From a checkpoint of a small transformer trained on Wikipedia: 2 heads of 128.
Each number is 128 + 24 x the weight over the matrix's rms, rounded and kept within 0 to 255. Layers, rows and columns count from 0. Numbers have three digits each.

# layer 6 MLP up, 1536x384, rms 0.0552, rows 1322-1336, columns 192-383
150137118104158144131134131123137129115104145112092114139124148122151134104144138149115140101130145113126116122137145115117100135133090128145140110159119116103117150156112122128117116124097131159138134126101142139088095116127100133126099099136132121135093165109147115156133086139136145138156102121105147155157140123149135102142110131120114155142059119115147140113121122175144160120167121130163114157152135088139105133100112090089109132141130111155172137138129122107116128111137118102100099140091096138154132133146160124158143105124152118114118101119172094115140124122140121106
116155164081118121084129114112106185149130206132153152135070140128131113109121086087132128149100118083105109168087100133146133124160138142127140146117099141131082131146130102161105149121126164136128156104114097085131126136177144109130153128155163146141156139145100134136116166151125182098139115147184137116173113145147164113156141136125119106130126084116055115113129116126114124152135123133134112103161144043149132098133140095094133124151136110105099131130138098151152137122089102136104101142155148113140117112128172123121132136151126108105142117157124129105148166153126123098
119149121121136161169104135127135147126125132146113097123112132128151145113105085127093159120142188115103130109131141141152083143129112117146134117123113133165086102126123143148114106123155133117056085092136156125111095130150118141115151132146109187143172104150117133112156136182120144153130135109150131139104158150138125118131129102146123121138126100132169184144120095144110120155092119106157088121122133105109145111145124111157133156191160121151079085146119090128111111103116147125118142140148150120079107131179123109147156146186148104111144100145163129088107146131122132151
111131080105135092147145124119147076087128124119097113137092093085100145127098136114104150125114126114145160182147096161152125149132098120179128100124101131176107164158144147112119128116161144126104099094142128135139144129145097113083128090144102118161139157154107097112116114113061154133135128182154095113116117109136143108103164126123118140127106123153163118085162126132122104137141134201116132113113117133169131147131143131132139160134151145095101160114123140128128181160126142133155131120109135069149152152163145101111101129134140090103117093130136119108140175104097176182
132139090133172129141088096152124130184106138130091114172145085148125194104133168154084154147121156160099123139134156152119165150125133112170128173119140096149093123154130133160166114113112138155147123113139176108133106073137172128110138110111104108115106104137136137058123102168125135119138146130103094085160107141136112097080141126166143150121092125124166182133110134136094132115100117096166091138118101141132165136144101151113111127162137114087101091115119084104122133125147154175142132132123151117101142150133139143151090125108136148135116167104157136164135129151127126103
096151114100135160139073150124136114129121126099125156098132098111129140095143125162099148139120144122142107116121130111121172137111144112125132140159109144115139147111143148168111098143118139110103144122113136133101112169139133110113113157152139115153135146142108123153085138156113095084128106144104109127102104114129129141092155131112166155114130138132129111111118137118151106092131103105139122138117110116150162116154111152143133128148117132124107117116127135094157148163138169157160136134148108124124127132099176116123110119165110137134101138146133149140112147080099105113
079114138151128138100108064071122127127117127134132183133117087091118134104130106102149131157123127139141161161119107146135162187172116093166134141119137131091088128103127173156162138105115137092154142100096105111084103127162140094093102149136137150097073114092148134101117133131099124165099118142126105124145112126132158145202145133123169113124146131141106150118146142138100143133163149120107142147166178134179157103121110166111160165141118139087137128097136081079129126131158110137124186128109108135116124147142145107128140178155140135132098135126163136099158106107135096092
136114136156144138102130106107127169131107151114135120132116128114145164130084122166110145103114121157124113110108142132065143133133119154125135137147127116143067125113116153129129123111144113130167143145146139115109132157137122128108132129123095160138130098101179107127169137086110121123109122119149124143121140162098136122108125097123138118135107112154126123154107158099141126111120149145124125132134117162144113085133133116134144133139143103133117109136140130174145122116122121143103150167136161113133118115132110104140117104136144107132150127164108108158160127128135150124
109166106144154113148123139129136116125099114131103164161158128114173155115108146148097146098149098108100120153155151163106119154140117144131131144142118128119109120098153103147141111084120116123135142084101129122144095130141123146080098130127138128135087146136178160100123120153133130148150128153114117128145122131125124131121140124125138149117118153099085127165129094137099155119145106096119135151136105138127123145121137128103153163189085143130101109090100123192163146140125147131114111145121069094112136114144143120141142095121147139176134130107134112108099111116153147110
109142162149155104102127118131121151162132120113118156139136099179090139154122118099152145144116166091128098181169162137108115169148105168146140124113125136150102118123129145114130133153116095119168092088139147090123095088130133096120134134149108105117127093121146129133134165153082115133182135157145128096117122138159155111146101123137127084143123108094113184104171136121108149143127141149117136102120114088113137120119145132114113168120182111112102144088151126088179142133112111109151147121102067098098143144103123118160156110083161161120106114102138143126146144130099130093
153091131149164099139100082182112156123117156142071187154104100145114147103115128136130122156119127109104126156130129105109088174176073113112164126127150155166158162122128150157161155108118123145182137090123122119148113099130084111141096134150084104161109147143148106146111135199137115113124126130153115124125115126160110123119115096098096105107104084107098153150105074155110137130131119162128075130115171143124145148134108144117143135151162110100130121086095118149156150139132184144121135097096140133158171109145118128119108123113132131188110132124168092151094121127080139111
142107119105113121145118116053124113122107132127113147138110184133113132135140104112157147132094150135098135151134125158111126151134119106141111147122136133155107096114123127131141100121112089104114088130128127093135119115146213111107161092181087185129160151103115109134161162119126139108133070115138143134123147133129115092121110137134107131152160152174113192186132140122093118107090125130134117071107152155164116126138185139126125130153124115146130162143135139087068157099134129131140137162119109050130122144185169124130121174176143123128163129144153142115115147096109137143
125129109152159130114129137152154130110128131114109144172104119168132132109106126153145146122152125157140137124119123133133140157150141131151130117105144170145093151173153123100135127116150114142122109097114165161091132093137139159125127128111103159155127109150133162058147111129130134120153154131155136142138124180132155093106158121094104147110134111108149117134087111104099150086151135173111130143118157149128137137111128106114123107141123134122148109142122133165108072109124120176117120142125147134109117173135123138122126100107138141127130127090139093132121131141139139150
123125163100125129140078118086089096118123116097135187168115087135099177115154133134124100180112134113154144147130148133125133169168123138107120119121119138148124152175127150107118155132091098090118090103107155125144162135155128133127111108113101158120095148107115099140112089119138074121159148143139109135135098163107143152083150099049135134106149147149135136116138113127129076085119202150124173135114113105172088121168084169142090129149120108150109164163098149135136143109147110127115158156099107094138128180145146108097127080087105141164103150103141138115117118124106095128
124097118172087088142110101137133152129133140174118115146089175152102155082095125126126153098124151121120117133172103124166117142183137105156163168111074117155103150096141141123185149123136110141131135134116116123127140080131156124163117153147101155118162178128113156125166140106133092133123135159123124134146160121108101124117081113108102113138110056114148132122159154112159128095096145149103092142141128140166129124149146153109134152121189148107092149172158133097118186157146156127159087113115125126157101186149097127122136125137123115134125136118143174117175113103073157118